From a checkpoint of a small transformer trained on Wikipedia: 2 heads of 32, untied embeddings.
Each number is 128 + 32 x the weight over its row's rms, rounded and kept within 0 to 255. Layers, rows and columns count from 0. The size above them is the row's rms in percent of the matrix's.

# layer 6 MLP down (transposed), 256x96, rms 0.137, rows 115-181, columns 32-63
size [ 97  99  97 110 118 105  83 101  98 104  92  95  94 103  97 102  93  98  90 116 103 103  97 109  84  76  99 100  96 106  69  96 108 101  91 103 107 105 108 107 121  92  97 107 105 101  94  95 107  97  96 103 116 102  88 101  99  97 100  95  98  96  95 109 100 105 119]
[[177 113 138 114 166 159 134 155 208 106  84 181 153 127 109 161 119 119 129 104 120 181 177 181 121 144 181 136 114 114 162 140]
 [163  58 124 150 104 141 133 122  88 137 165 121 169 127 169 161  40 174 115  71  96 132 101 110 130 187 138 158 126 156 139 216]
 [127 151 136 162 215 137 112 112  94  95  86 194 159 114 140 133  83 147  68 120 128 110  44 165 134 131 125  98 132 175 170 103]
 [104 100 178 129 158  91 156  83 172 136 165  52 104 175 191 121 159 149  92 168 151 134 121 126 118 212 146 127 115 113  81 183]
 [167  84 118 101 129  97  91  91 131 119  95 130  87 122 147 134 123 118 148  92 148 121 131 165  93 141 178 132 165 121  94  81]
 [122 137  96  74 143 160 136 104  95 161 111  99 138 139 112 164 144 147  78 158 104 167 151 138 112 158 138 181  82 136 101 105]
 [142 110 105  93 207 140 182  71 114 129 110 124  72  82 143 147 110  99 175 149  97 107 135  93 140  97 102 174 119 168 137 137]
 [133 170 154 187 174  83 124 172 170 133  85 116 123 106 210 126  92 133 188 101 115 104 106  87 123 148 178 143 104 127 169 110]
 [156 150 136 184 148 131 156  94  41 137 133 184 155  96 195  92 120 202 150 144 118  57 152  96 175 118 141 174 125 159 103 114]
 [120  85 178 122 122 146  83 112 135  99  61 123 145  81 130 121 135 140 126 178 123 168 104 110 162 149 166 170 119 171 151  87]
 [ 98 111  91 112 144 143 188 193 112 138 138 129 118 140 139 140  95 154 117  76 143 127 126 121 147 121 169 104  87 138 107 127]
 [144 160 101  29 188  96  97 147 118  66 135 170 124 157 100  64 169 122 139 126 130  81 150 126  96 146 148 164 114 168  92 120]
 [115 126 154 168 157 145 105 102 128 120 187 105 134  60 136 135  95  89  98  92 175  92 120 153 139 123 136 204  96 132 157 167]
 [ 71 154 131 139 112 126 115  98 166 160 191 177 136 160 179 170  89 214 116 143 123  71  99 116 144  51 116 127 181 115 122 107]
 [184 154 174 131 147 182 110 136 132 110 133 115  90 135 152 109 153 131  80 191 174 119 140 103 142 151 127 173  78  95 151 141]
 [169 132 115  67 144 139 151 111 112 118  77 166 135 145 112  89 152  61 172 147 150 145 118 125  76 154 169 167 136 159 100 107]
 [127 167 130 138 131 168 139 128 143 153 137  88 122  72 133 148 143 125 132 112 111 114 128 127 152  54 197  91 124  60  82 115]
 [114 139 139 168 148 180 156 116  64 137 131  87 105 157 160 155 141 105 103 118 102 122 123 130  72  90 156 106 132  82 131 182]
 [126 100 145 155 138 154 107 110 155 173 149 167 168 173 157 183 189 102 115 152 133 104  74 151 121 118 151 161 116 173 124 121]
 [156  67 135 158  81 129 126 150 116 144  72 141 110 122 108 203 149 144 110  89 172 164 116 145 140 176 132 176 124 171 159 167]
 [ 95 105  97  82 179  92  78 154 133 143 103 156 166 141 159 132 118  91 137 123 136 132 101 117 142 133 149 115 131  90  56 129]
 [137 142 158 100 142  99 171 124 183 104 140 161 132 140  91 200 155  75 156  68 133  60 138 162 106 132 130 188 133 177 133 143]
 [ 96 105 128 126 136 103 158 194 143 145 130 145 133  90 128  81  49  58 164  90 159 113 132 146 155 187 177 124 143 142 111  92]
 [139  50 164  91 145  89 157 154  85 174 175 112 147 129 126  80 110 136 117 113 109 132 162 204 129  22 139 110  92 117 123  82]
 [190 123  91 148 122 175 144 135 197 147 137 151 133 147 117 118 110 131 126  87 214  98 171 137 165 115 129 138 112  81  99 122]
 [136  74  73 146 114 107 117 146 136 114 119 152 156 182 179 117 156 128 120 185 152 113  86 132 133 127 150 168 101 110 100 175]
 [ 97 120 124 112 162 138 108  90 141 136 135 150 120 140 114 133 119 142  96 198 128  47  72 157  85 128  98 111 110 185  74 186]
 [153 110 117 157  21 155 113 123 159 145 109 106 160 140 145 159 102 141 139  99 114 120 124 110 101 180  75 113  97 109  92  92]
 [153 182 123 128 136 172  95 117 100 136 143 142 158 132 139 147 100  95 122 156 209 162 137 113 142  52 124  72 160 102 161 167]
 [118 173 157 183  88 119 143 125 139 119 114 111 160 111 121 210 167 142 135 119  80  97 122 146 179 104 136 147 110 126 132 137]
 [142 180 151 114 123 134 172 116 209 165 110 151 133 120  92 169  96 133 167 156  89 184 134  63 112  93  84 102 114 106 169 128]
 [ 99 136 123 146 201 148 130 152 135 141  36 147 148 172  93 129 180 143 129 131 171 167 182 122 137 102  83 161 143 137 183 175]
 [169 193 150 146 144 139 147 136 162 167 127  78  79 144 113 105 123 136 122 100 144 161 135  77 123  79 152 125  73 117 169  81]
 [101  90 102 100 150 138  81 143 118 144 145 103  49 123 138 145 137 130 204 136 108 164 176 156  99 194 107 129 144 109 168 100]
 [146 155 111 134 126 120 135 155 174 150 175 125  86 119  82 112  76 154 115  84  97 116 146 136  84  81 127 127  75 134 127 139]
 [135 146 113 154 103 100  94 152 155 134 154 121 130 100 166 114 131  91 165 119 145 174 159 122  78 131 174  71 178 137 101 111]
 [ 59 143 105 157 136 144 132 146 126  93  64 152 124 195 168 159 157  86 143  96  74 100  97 143  87 113 179 171  87 149 131 161]
 [166 125 100  92 150 143 113 107  98  95 117 151  86 171  85 185 120  87  93 143 115 108 131 183  92  84 112 192  84 103 104 127]
 [134 102 172 118 150 112 145 155  72 185 116  94 107 127  94 130 154 135  97  97 174 150  76 128  86 146 185 145 135 147 150 176]
 [114  94 144 218 101  89 131  72 137 195 135 165 113  82 145 108 140 188 139 133 160 137 127 144  62 139 103 151 126 136 151 173]
 [126 114 122 141 132 134 113 103 121 138  98 133 143 136 127  96 104 131  79 192 155 188 138 158 175 167 138 106 167 110 173  96]
 [183  65  93 155 105  84  89 142 156 137  69 102 129  63  95 177 115 119 172  95 138 169 121 140 144 158 141 109  77 159 110 131]
 [105  50 106 131 107 204 113 145 119 101 159 122 138  87 160  93 103 103 116 128 120  65 112 149 148 131 150 128 129 129 120  48]
 [127  68 104 177 145  76 121 126 111 112 121 107 133 100 163 120 117 116 125 107  61 173 103 128 179 203 172 101 166 117 179 130]
 [122  61 161 101  79 159 164 109 177 153 151  99 112 110 150 156 151 125  68 120 106 113 135 123 163 128 159 198 162 134 151 119]
 [141  85 157 148 156 163  99 139 139  87 106 139 145 141 136 145 138 145 108 123  79 124 123 120 108 158 161  90 151  96 117 145]
 [116 144  99 147  94 135 144 135  92 140  60  95  98 143 102  66 181 143 154 107 137 116 105 144 116 118 122 116  86 125  99 141]
 [103 127 120 137 114 143 161 140 158 150  87 106 118  95 122 120 132 132 142 137 143  95 117 100 135 113 116 124 150  91 170 117]
 [114 153 139 120 175 163 183 116 198 115 117 151 150 127 123 115  77 164 138 137 134 119 124 131  86 119 121  98 100 174 138 140]
 [106  93 180 166  72 125 149 119 156 152 126 107 119 136 158 167 144 138 102 162 152  87 157 125 157  94 116 132 213 123 106 173]
 [119  57 134 109 100 114 142 167 110 138 215 103 157  93  98 171  93 165 109 145 128 105 103 143 138 144 116  78  89 134 145 160]
 [ 58 139  51 114 143 137 135 130 127 109  95 193 196 134 197  91 106 130  99 156  96 129 107  99 129 174 138 120 173  39 134  93]
 [ 88  94 127 126 154 143 112 122 125 131 112  62 148 100  52 112 141 103  67 134 141 146 214 115  67 113  80 127 100 148 131 160]
 [163  92 107 143 125 110 147 124 122 149  79  80 179 117 126 209 143 122 121 116  90 104 111 118 128 160 131 142 157  79  95 138]
 [114  65 149 168 128 139 123 158 124 102 157 149 143 151 120 201 114 148 128 140 139 122 122 115 217 122 132 199 131 155 126 204]
 [145 136 139 145 124 144 136  83 116 124 127  97 116 110  68  91 148 122 141  94 174 173 175 151 169 143 141 128 158 134 127 128]
 [165 138 161 175 167 116 108 141 115 153 198 133 134 107 187 108 159 113 167 112  86 165  97 123 129 165 141 165 129 145 146 179]
 [ 85  96  82 124  84 114 145 106 189 149  47 141 103 171 136 132 123 123 111  94  76 107  76 177 144  76 147 184 152 148 184 112]
 [109 147  87 117 126 161 145 104  88 115 147  76 104 175 175  92  94 121 153 126 137 129 195 114 141 123 186 146 145 109 165 178]
 [ 81 122 127 135 132  83 190 103 150 124 101 141 112 120 146 106 164 121 157 171  46 119 111 143 138 127 142 138 105 136 145  97]
 [163 170 101 192 179 125  65 135  89 101  73  80 168  97 125 115 110  92 107 114 143  52 164 106 138  77 135 104 136 107 104 126]
 [222  95 137 134 117 177 162 115 130 146 136 134 151  74 120 136 155  95  99 152 140 107 152 148 109 160 123 131 115  99 177 173]
 [ 93 134 137 153 145 117 117 133 153 110 134 164  91  86 107  86  76 136 133 118 160  91 146 156 107 130  62 121  59 162 119 117]
 [122 156 156  68 163 106  91 150 129 142  93 182 148 139 173 137 124 102  94 131 104 134  54 113 159  94  93  90 168 199  92 171]
 [ 64 164  77  81 159  84  98 107 159 122 116 195 121 126 149 141  34 129 138 169 124  79  76 124 115  71  73 157 128 122 128 116]
 [167 162 119 145  92  73 120 135  65 139 112 145  97 108 131 120 108 135 170 141 111 110 211 126 172 107 124  50 151 148 136 123]
 [113 170 125 120 176 136 113 100 150 120 132 132 111  48 144 102  96  97 122 147 177 104 191 126  92 106 139 131 149 144 169 126]]
# layer 6 MLP gate, 256x96, rms 0.144, rows 116-182, columns 32-63
size [107  98 104 111 106  83  99 101 101  95  89  92 102  99  99  98 109  92 103 105 110 104 110  89  79  97 102 102 102  73 104 105 102  90 105 105 102 106 101 108  95  99 115 102 100  96  97 106 102 102 106 112 109  94 103 103  94  99  96  99  93  93 105 101  99 119 104]
[[182 174 139 157 123 124 217 140 168 126 156 162 134 147  96 138 129 129 201  98 111 121 131 120 114  73  81  87 113 140  82 132]
 [ 88  97 138 116  87 176 135 124 156 125 128  94 135 149 119 137 160  70 140 151  89 184 160 139 101  75  79  66  96 109 147 126]
 [115  77  55 136 125  98 127 121 129  61 128 123 162 151 102 130 169 149 132 125 120 205 191  92  96  92 134 149 123 167  89 148]
 [184 123 109 156  60  86 133  99 183 115 177 135 140 123  59 177 142 118 196 135 145 172 143 128  96 104 118 109 149 147  63  76]
 [193 127 131 154  87  97 114 133 119  93 153 134 111 158  82 165 162 113  78 134 172 123 122 103 135  80 128 154  40 138 174 115]
 [126  94 152 200 112 126 124 150 138  79 150 112 195 128  79 111 164 134  92 141 139 111  77 123 134 152 124  67 102 178 177  91]
 [146  44  93 184  95 165 176 120 163 140 120 110 166 109 165 135 142 100 129  94 137 177 151 125 156 153  58  55 119 121 175 114]
 [129 186 137 146 100 118 113 124  84  81 109 119 176  90 141 139 181 143 146  91 180 176 126 148 183 143 162 139 106 124 142 131]
 [162  91 161 161  78 125 125 171 140 138  89 156 109 122 153 153 139  99 167 114 129 183 158  90 139 135  56  98 112 154  51 133]
 [185 144  89 125  74  83 113  91 164  78 163 156 112 103 170 143 159  60 179  96 103 156 174 120  74 123 132 120 118 121 161 178]
 [152 132  71  47 117 111  92 199 171 109 146 178 200 126 132 183 151  87  87  96 117 118 138 154  67 164  50 110 103 166 140 148]
 [244 166 150 123 138  82 140 164 163 120 163 167 192  86 163 173 142 129 152 108 107 141 116 108 112  92  73 125 144 105  64 162]
 [157 107  82 167 116 160 166 142 174  81 143 129 125 208 133 141 139 118 132 165 109 166 200 129 116  85 116 123  63 121  51 105]
 [126 110 182 106  98 187 106 139 170 138 116 129 125 122 132 107 134 139 168 137  40 103 139 140 115  83 132 117 168 117  95 126]
 [128 130 119 113  64 148 104 186 167 142 152 160 162 184 115 121 160 106 126 110 157 151 146 143 179 133 114 106 117 138 118  84]
 [147 101 115 161 149 184 171 112 193 164 132 106 141 135 132  94 164 128  54  91 123 120 139 118 139 108 122  70  79 133  38 134]
 [174 101 151 130  87 133 175 160 136 149 191 189 154 138 100 146 130 115 228 124  73 127 163 173  59 118 109 137  81  71 108  78]
 [137  96  98 131  75  73 143 182 138 178 151 192 116 151 139 188 132 145 148  73 139 131 128  92  87 178 100 123 144 120 159 140]
 [ 97 190  98 109 172 146 128 174 131  84 185  90 130 135  78  75 102  94 128 110  77 110 125 142  59  35 143  90 103 116 127  69]
 [132  94 158 138 159 146 122 167 186 102 141 175 215  95 128 151 129 148 205  97 178 136 122  86 148  82 118  56 131 118 155 165]
 [198 146 106 169  91 153 123 199 136  89 102 122 128 109 110 125 132 112 191 127 119 121 161 140 116 137  86  57  70 172 113 109]
 [161 143 142 118 113 141 133 163 137  85 121 124 135 202  91 171 162 114 133 152 123 102 120 148  95  54 119 170 114 132 136 120]
 [152 126 129 165  96 132 167 126 178 139 170 141 108  99 109 143 141  72 114 126 137 101 159 143 148 149  76 118  96 129 143  83]
 [ 98 127 183 118 101  85  74 132  98 111  71 125 190 117 132 148 206  62 176  96 111 125 162 133 128  77 118  84  50 131 150 166]
 [116  45 105 101 119 174 147 211 156 100 105 111 164 150 118 122 152 106  79 136 119 125 157 168 136 144 116  52 106 177  85 165]
 [137 104  71 181 119  88 194 119 163  79 176 141 126 135 167 151 163 148 124 140  56  95 124 123  84 148  79 134 145 143 124 153]
 [165 138 156 118 163 117 175  77 130  68  95 151 117 172  87 154 166 113 122 123 163 171 179 111 189 102  93 131 146 185 140  94]
 [190 143 129 137 148 186 173 117 121 113 209  93 105 138 129 158 132 104 108  83 121 131 168 111  76 113 120 156 103 100 150 133]
 [161  93 104 137 151 111 173 151 115 155 144 145 140 160 108 157 110  68  80 104 156 193 175 121 124 118  98  58 120  54 142  53]
 [ 53  51 112 133 137 146 147 162 105 104 121 116 119 148  94 115 108  89 127 143 165 142 105 143 207 111 115 136 160  89 145 114]
 [144 142 136 115 106  91 169 134 144 108 121 127 159 132 125 179 119  66 169 117 135 144 144 165 118  83 102  89 130 131 104 136]
 [159 123 129 179 105 144 125 211 185  74 134  84 158 187 114 143  85  92 116 108  91 160 171 138 103 145 127  75 148 110  74  61]
 [123 159 149 129  77 153 184 143 119  53 141 182 172 112 149 154 160 171 108 103 107 130 165 133 136 103 113 134 101  84 145  94]
 [119 163 158 147  87 165 132 170 183 126 120 178 146 140 101 130 139 168 183 148 153 155 112 145 115 102  95 183  82 146  83 114]
 [195 145 119 108 124 183 168 134 203 149 122 185 109 124 126 163 196 100 138  79 164 172 187 149 171  87 142  63  99 118  95 113]
 [180 170  77 156 109 160 186  94 189 124 126 133  53 129  89 143 118 101  97  90  89 150 166 144 111 137  93 105  86  82 146 116]
 [144 123 177 124  92 143 162 112 149 112  92 188 171 179  68 156 174 143  97  46 108 157 125  71 150 100 111 139 177  94  89 118]
 [153 139 105 202 136 170 146 134 116  97 150 171 161 151 124 140 176 133 102 101 142 129 160 133 107 124 105  99  78 138 168 106]
 [160 101 112 179  85 128 132  98 146  83 121  70 205 147 109 137 133 134  69 117 104 112 114 126 105 102  99  96 108 133 154 107]
 [133 132 153 155 130 122 117 183 181 121  83 106 134 114 123 150 169 163  71 110 113 105  91 145 145  64  85 120  94 100 187  79]
 [125 112 159 181 131 118 106 153 127  55 137 124 143 135  94 196 179  89 114 107  93 172 168 210  85 118 109  80 115 161  75 143]
 [173  98  80 135 137 183  82 140 183 170 120 122 124  94 113 140 100 162  86  84 105 166 126 127 128 102  79 124 140 156  91 115]
 [182 100 132 161  86 150 127 128 134  84 146 122 152 126 124 109 166  94 193 146 167 181 191 127 154 110 142  65 118 130 164 115]
 [124 144  73 127 129 205 115 158 152 118 119 146 200 130 171 155 120 101 144  42 132 186 162 106 157 116  90  72 145 106 112 105]
 [137 107 111  68 122 175  94 149 172 125 181  81 148 113 136 189 141 146 110 112 114 171 186 128 163 125 140 114  65 106 140 115]
 [129  88 179 119 110 127  93 126 150 121 192  79 109 169 147 146 125  93 156 137  56 140 164 107  73 135 135  82  95 170 117 144]
 [ 82 109 110 139 142 132 169  77 110 134 160 132 106 108 103 157 138  81  94 111 127 174  82 149 131 117 126 184 188 116 122  98]
 [122 139  89 188 121 110 194 143 144  84 150 119 142 157  62 134 148  83  64 115 143 140 108 182  82 155 139 106 139 164 130 108]
 [160  94 145 140  77 164  90 127 130 101 131 185 115 123 104 143 165 139 130 116  92 148 157 121  84 135 133 127 128  95 112  94]
 [169 136  77 140 119 114 125 124 148  79 148 190 182 109 143 159 141 141 148  94 161 131 157 153 155 136 139 144 131  80 170 138]
 [136 132 149 122 103 153  97 127 144 171 202 118  98 199  63 150 146 143 140 106 105 158  91 183 132 108 106 146 143  40 140 111]
 [134  14 119 172 119  84 174 117 134 110 136 113 108 142 146 170 151 114 123 153  93 152 104 111  98 132 165 162 156 132 106 122]
 [188 170 146 147 131 149 136  79 222 113 138 138 105 136 138 152 146 119 144 129 167 138 132 161 125  91  93 153  93 176 122 105]
 [142 195 105 145 160 141  93 159 199  66 179 135 120 154 148 144 142 137 101  80  70 179 146 108 139  88  70 140 165 102 157 143]
 [174  86 118  88 105 121 108 186 161 135 182 139 130 139 152 188  94 153 151 122  70 141 123 174 160  75 101  91 151  93 170 131]
 [197 149 151 128 120 139 106 158 108 103 129 138 164 122  64 152 166 160 121 153 149 140 168 140 144 115  93 132  95 158 160  85]
 [ 66 122 141 179 127 128  82 181 122 162 109  85 115 121 112 136 143 140 109 114 139 169 183 114 171  98 109 118 117  91 117  83]
 [128 148  88 199 106 110 175 184 146  91 155 136  82 127  98 150 144 145 109  94 144 134 138 130  53 103  84 118 143  99 122  96]
 [146 112 131 152 107 141 113 100 103 106 125  93 117 183  65 139 134 149 145 100 159 173 154 194 161  57 168  96 121 155 130 120]
 [107 125 142 204 132 146  89 126 110  82 146 150 179 104  92 155 119 137 101 171 156 108 105  90  88 152 151  67  78 169 115 127]
 [ 86 171 124 194  80  65 171 140 179 123 130 122 169 162 115 169 122 102 165 122 158  96 116 168 152 122 165 108 119 155  97  80]
 [139 166  49 183  61 180 138  99 132 167 160  89  80 103 134 157  84 103  69  96 120 134 148 114 100 112 135 147 129  86 113 137]
 [193  88 149 152 107 103 132 153 144  65 138 118 173 151  93 164 162 123  85 116 164 175  99 154 116 110 116 130 118  98 114  99]
 [149  96  77 113 107  97 134 179 139 150 196 111 165 138 117 152 144 114  76 128  54 123 166 159 129 126  60 129 126 163 111 118]
 [133  93 129 134  84 157 119 117 154 140 166 134  98 135 140 113 135  60 131  77 100 129 153 149 167  73 111 159 116  87  75 129]
 [171 128 130 110 166 149 144 114 167 150 160 161 171 124 117 137 103  94  98 137  85 137 117  95  96  34  49 104  83  84 128 153]
 [119 156  91 139 126 136 169 144 158 132 153 145 175 144  97 125 118 108  74 135 153 123  88  72 107  86 126 158  89 132 144 108]]
# layer 6 MLP up, 256x96, rms 0.149, rows 116-181, columns 32-63
size [108 109 106 130 111  78 103  97 101  89  90  86 105  96 102  87 106  88 103 111 109  99 116  73  69  97 104  95 105  68 103 107  93  87 100 116 105 131 100 120  87  89 125 100 103  91  89 108  95  93 103 118 108  82  95 104  90  93  93  92  90  85 119  99 104 105]
[[177 196 146 138  97  87 201 124 131 161 133 142 150 120 113 173 118 169 120 127  59 123  88 143 101 117 119 143 134 137 185 159]
 [ 91  99 151 116 100 163 133  76 124  61 134  83 110 171 131 106 171  68  85 177 112 164  98 101  85  79 103  74  72 182 147 142]
 [162 117 170  87 141 131 145 122  70 166 161 143  80 200  98 155 137 102  66  91 123 120 131 175 146 119 131 147 105  82 158 159]
 [143 189 110 149 106 110 159 151 189 200 181 118 152  92 135 162  99 124 208  92 152 138 140 124 165 174 113  74 168 153 113 167]
 [125 136  80 178 125 103 138 105 139 113 163  57 136 119  97 151  68  89  97 146 148 166 142  82 100  75  93 120  90 178 147 108]
 [120  65 184 224 123 133  97 124 102 127 126 165 127  54 107 122 118 122 116 134 143 123  75 123 121 173 145  64 112 159 173 102]
 [143  56  89 155 149 141 189 126 136 123 127  84 144  66 134 128 128 126  84 141 136 152  92 111 104 143  94  37  91 151 140 109]
 [129 146 120 137 157 160 137 112 124 125 110 131 133 105 157 144 191 155 142 106 205 167 107 122 171  98 138 147 106 104 109 111]
 [151  73 134 147  69 131 133  99 180 107  89 150  83 138 144 148 132 144 181 135  87 170 146 121 139 100  73  92 107 144  29 169]
 [ 99 171 163 133 179  47 127 113 153 108 121  88 104 194 169  83 139 100  80 125 145 191 132 140 182 127  92 126 106 134 142  98]
 [129 139  92 137  72 119 163 140 163 132 141 159 174 194 120 136 132  96 123  75 156 162 147 120 122 124  98 147  92 155  85 120]
 [153 201 128 120 138  53 106 105 143 133 119 129 216 112 144 158 156 158 146 136 147 146  88  81 172  97  90 148 119  56 108 163]
 [132 134 101 149 112 108 113 143 141  85 110 140 101 122 166 128 140  72 151 107  87 156 155 164  54 133  89 117 153  76 116 141]
 [153 137 151 134 111 138 146 142 126 164  91 121 181 127 113 142 109  44 102 128 136  95 109  94 116 173 116 162 130 133 129 120]
 [138 141 145 107 150 129 132 135 139  98 129  84  94 132 168  96  93 118 118 164  64 177 148  69 117 170  88  84 156 144  87 134]
 [126  95 126 108  91 203 123 148  99 110 148 147  93 141 166 142 167 119 128 146 123 143 104 180 174 178 143 134  90  76 183 108]
 [187  62 135 132  74 157 157 160 134 158 149 138 139  90 112 157 119 147 190 148 116 101  64 172 118 133 128 157 120 121 148  92]
 [124 136 131 158 161 115 129 112 107 108 125 125 188 115 136 140 126 187 135 166 159 152 119 144 158 108 132 149 103 155 145  75]
 [142 120 117 129 128 147 154  79 117  94 143 105 109 143 134 100 151  49 146 137 119  95 148 108  50  70 128  91  72 106 103 102]
 [175 126 138 146 170 102 141 121 128 126 144 118 124 116 171 136 110 102  21 102  97 151 118 125 176  81 157 106  84  71 134 117]
 [129 126 195 178 130 120 173  68 115  86  86 125 161 157 192 130 148  91  81 106 159 139 105 121  99 154 122 150  99  95 148 151]
 [162 115 175 129 125  97 128 132  64  61 122 158 105 151  51 143 178 114 168 145 108 102 128 174 124 132 176 127 124 136 175 136]
 [141 189 180 117 148  95  98 139 158 114 172 155 104 112 140  97 132 137 114 111 146  86 104 124 165 111 133 105 110 140 124 140]
 [138 149  76 144 124 128 203 114 132 185 142 143  42 103  93 120 111 183 105  73 112 110 110 104 179 159 142 191 163 119 153 127]
 [116 126 151 109 165 121 155 123 158 156 168 139 105 120 110 152 159 139 158 127  91 130 100 146 110 110 105 141 137 167 148 127]
 [105 122  92 152 125  89 162 155 160 109 171 123 197 154 177 136 133 144 124 153  77  89 106 135 143 168 104 115 166 143 135 118]
 [ 66 139  77  95  99 131  87 186 140 103 160 163 136 112 166 133 136 140 175 132  97 148  56 187 109 158 161 135 155  62 147 152]
 [ 80 139 125 153 132  60 147  85 110 118 166  77  93 159 156 108 149 115  97 153 163  94 157 140 179  85 146 150 116 123 151 111]
 [ 96 188 138 146  89 180 100 135 138 163 115 144  63 106 103 161 105 119 183 177 134  48 128 118 129 165  68 168 166 111 117 170]
 [111  59  88 139 109 127 176 123 113  82 153  94 106 205  90 120 142 122 125 168 162 111 108 194 133  76 118 116 147 156 126 167]
 [138  89 147 165 127 158 121 111 126  96  98 152 116 149 121 104 149 165  74 159 149  80 143 103 121 139 184 120 114 144 135 109]
 [ 92 221 180 114  77 120 149 148 124 127 156  99  80 167 125 107 135 112 103 125  84  94 181 177 110 108 135  98 156 104  93  89]
 [148 128 154 142 148 134 129  81 149 191 192  64  48 142 114 184 126 105 118 159 114 133 112 170 182 173 141 133 121 137  89 148]
 [140 116 135 162 116 118 125 135  93 142 110 167  87 136  92 158 149 126 172 170 134  80 187 196 102 123 159 154  83 113 150 147]
 [121 138 154 110 156  89 100 135  55 111 141 151 124 172 131  98 109  63 105 145 103  68 117 151  93 171  91 199 157 120 144 119]
 [127 118 189 135 153 135 136 122 127  80 159 105 175 146 142 143 131 160 166 180 164 113 106 101  91  95 189 140 144 148 114  75]
 [125 163 127 153  92 137  66 113  94 124  70 156 113 120 120 154  80 134 146 131 121 138 117 153 132 165 113 196  99 147 140 141]
 [150 160 154 179 161 134 105 163  92 108 146 115 117 141 125 113 151 123  76 101 184  98  95  94  97 101 117  92  51 186 161 126]
 [127  66 117 169 139 107 110  98 174 170 109 131 133 145 128  97 107 182 160  97 121 172 155 134 122  69 180 120 110 120 105 118]
 [150  79 135 118 159 133  99 155 153 127 166 126 127 150  92 155 138  94 109 117 144 170 152 131 154 185 119  93  79  87 139 102]
 [ 83 107 190 139  99  87 119 133 157  90 122 135 169 112 115 125 144 104 120 100 144 136 130  86  84 159 141  81 138 162 128 158]
 [102 150 157 135 129 110  62 117 112 122 108 109 103 161 116 125 127 112 182 110 139 148 159 148 135  92 129 155 108 112 133 122]
 [104 141 131 105  68 144  88  95 109  59  82  99  92  80 139 105 135  68 165 131 161 143 164 108 129 146 154  88  75 194 112 137]
 [ 70 150 136 144 137  71 104 150 117 123  76 110  87 118 154 161 132  65 146  87  99  97 118  93 151 180 125 175 113 151 104 134]
 [140  82  95  99 118 158 116  97 191 106 111 163 136 105 122 108 168 191 147 135 195 104 147 120 127 149 145  60  79 102 110 134]
 [127 146 107 156 167  96 146 172 180 119 105  82 143 108 153 110 128 139 109 145  56 149 163  93 134  37  63  90 115 200 117 148]
 [ 84 155 172 111 113 164 155  83 107 112 121  78 124 138 101 209 128 181 111 135 173 135  86 156 130 112 107 182  98 151 130 190]
 [108 105 146 163 180 145 208 140 138  75 153 141 168 135 128  78 150  80 176 117 181 127 120 166  96 116  95  83 126 144  72  55]
 [ 67 111 125 115 144 142 128 126 126  92 144 164 113 142 108 128  76 161 106  84 142 154 168 160 106 104 128 126 174  62  84 121]
 [108 122 174 153 102  93 114 122  98 108  72 194  79 101 159 157 148  92 119 100 196  93 144 176 185 153 119 189 117 144 170 170]
 [134 101 156  89 115 137 107 145  88 145 123 164 174 108  78 120 193 132 137 145 117  82 185 133  94 171 156  82 117 164 119 141]
 [164 153 163 194 149 117 169 122 153  62 185 144 171 176 169 125 195 171 119  78 164 101 126 147  84 109 116 125 114  80  93  90]
 [ 55 106 104  64 130 127  89 143  83 176  97 151 185 153 138 121  66 124 185 112  71 118 163 145 148 183 193 123 119  57  76  83]
 [129 147 113 145 172 160  91 167 158  88 172 126 103 141 190 117 119 169 120  80 131 172 134 139 144  77 115 138 154 176 123 118]
 [114 109  91 131 127 173 129 152  65 159 149 139 102 191 129  90 107 127 145 101  85 123  48 138 118 120 151 138  98  87 158  88]
 [124 189 177 134 133  87  88 142 126 118 135  82 158 147 114 143 130 153 100 151 103 137 120 122 138 119 113  78  84 217 108  98]
 [117  93 113  68 110 128 136 138 159 172 129 152 128 140 121 143  88 116 172 167  92 123 142 176 107 126 105 117 151 195 132 127]
 [ 88 165 165 101  76 122 172 154 166 141  60 123 154 111 190 119 149 116  96  84 179 116 124 168 155 176 153 106 115 136 113 111]
 [127 165 136 148 171  86 185 186 154 159 162 143 193  68 153 128  80 149 127 178  98 117  82 119 123 115 127 131 176 105 173  68]
 [119 123 155 171 159 109  40  84 143  79 101 162 198 117 145 149 152 128  85 143 143  63  93  77 109 155 167  68 141 168 157  96]
 [145 192 115 122 102 147 105 156 147 199  44 138 153 127 152 173 114 183 147 133 152 177 115 105 147 174 101 169 116 121 117 152]
 [134 121 171 126 148  87 133 220 120 126 130 152  81 106 122 127 152 134 130  84 107 110 141 143 111 171 185 157  98 185 120 155]
 [211 158 173 153 133 138 127 156 136  50  99 112 215 123 155 122 127 154  80 139 199 163 101 111 123 134 161  96 146  91 101 106]
 [102 189 140 139 155 142  87  95 154 140 167 189 124 129 156 133  97 176 114 133  88 127 113 150  83 122 201 129 133  82 167 158]
 [ 87 176 114 125 121 115 114  55  89 120 140 106 130 103 101 119 127  96 135 133 139 129 121 140 149 132 194 130 116 162 191 155]
 [105 182 145 116 184 113 154 168 176 130 166  89 147  99 147  93 131 136  92 147  75 149 115 138 135  91  86 113  96 103 148 107]]